config = dict(
    n_kv_head=3,
    head_dim=32,
    qk_norm=False,
    init_std_qkv=0.051,
    init_std_o=0.0128,
    init_std_up=0.051,
    weight_decay=0.077,
    dataset='wikipedia_en',
)
Each number is 128 + 24 x the weight over its row's rms, rounded and kept within 0 to 255. Layers, rows and columns count from 0. Numbers have three digits each. The size before them is the row's rms in percent of the matrix's.

# layer 3 MLP down (transposed), 256x96, rms 0.0798, rows 241-255, columns 48-95
111:140151122144118089146156108134169153151148151144097117104159128169149150115109130089135137150151135082084146138068114138106122169121158112159115
110:144141103167117138135138155184143152122173088141138130115144116104127135136127120118131128126162135158094090117125183106092142125116122131097103
103:130139167111107123120103154145151150143146144139086105135131125147122133139138131103122127132141145075123155129191136102107133095110170116160103
095:149150100105162113146102151163136090140128107145149113144116129130131114100094075107156092136135142127119122144170136150124098174166097122084156
102:150123113127153101128131156153154160144131123117171123100159165131150121099137138092110109137086149150148152194131070160107123116141119121141100
087:128127100123119117110111111148162089098139131144133149098105181126142115134128108167100148165110162093148111121185148162100105119119101105110104
090:103133110143114119159136137155108091106128101151109137129126134145096131136132127101120138163077142156131159118139133090070100117121142118148146
091:106130155117117087146069151104115127154141155126122120108147103175154137162136125141124134174133101160126146102090133173175125138166147128110138
088:153101101119119135144114110118121137135116116153142122105145130146150123157123141134110114145131078133092147155203103155107085137115123126120133
105:149138187150102112085122094140131113165097118083088101091124116128161151164160127165145111156131129084098119171167143102151125152104111120120116
090:128162116147123121138102134153121162125090074173133194156100110122108150152087156102131132095137153154107113126154106106139115139095137138146130
114:115145135153154153130095142111106092139112129122099118144129127146136162134149149170125149123140144124129122115178161125096113137128105140093182
091:140135171105115115091163148089108124174108160164123171109119129122144119092143123110114143123130152121135175149138137166117137105155123147100138
103:101134090118105127121131115103143133088154165128142125080131150153129116154137132154102139126109134131151124120226132101119095121135127143131087
111:135155140131116108111117100142143106121184112117111110115082136149125167136131129140179128157113137118129098113148173128122119102154136082141185
# layer 3 MLP up, 256x96, rms 0.0931, rows 242-255, columns 48-95
110:127128136140140153135140124109131148130084103118132169140165157152146083106111157106130180099143134145112140147111129151142149116162129147102108
093:104151160150113133130139136094170143132134144140136160170122120139160106112104119070128158105113100132162080147118137117126152126117123108118125
104:176111114121200116153143131127108212127125162094112113152128137134149131084099156112120140150137092147135143103125107148147123155133155112115069
096:122160144074118108118130111147142083138133117099128087128075120127132132139127122134121115139089151123086098113078119167153141131087086108154153
065:139090162126124107120160081132102183121107177073159095107067099088088165129114130140157131121135134115135132119127157151148151135141141150129158
068:143121168107155101150124120121131112103126128068106099145091108120136166090131139112160163163104126142103124148102119125140140122102118147117156
102:175135156096149094126103146098112147142149123140142173111092080143160123102078130092160100105120127161151153119117135146166139108150136123134098
067:125121090111168158099114120108126138132153139128148129099147158113140127111101169107146117187147154137113094091150147135178150117143115145127121
106:199107166069115121145124092116128080157133134160142132130135117114163120154126139114120129129123110163155088168108166128149179142168107150136110
074:131140154078141066138107158114188107154119144154158104130137080154141145155157123130104134072158115111136157107134064086127138150120133138147104
133:149134119119135107139117166157122101092081153091104076161154138099102149122156133132094118121099141138148133093132155156150138101152083119159138
082:165164147119118144097135121123140132104157126091131148105106156107068106123101158130135109095149124151158112169070154139150114129134141169145101
081:142123145165139172139157138130128148110124121149141126220132112140153129119108142141159099111144132152083139157085132114153145113152139127121084
119:131123122117115125109093189111135155133139137138102137164126123097150079148116128111126108115097106150110099134095155123147170155145171153169165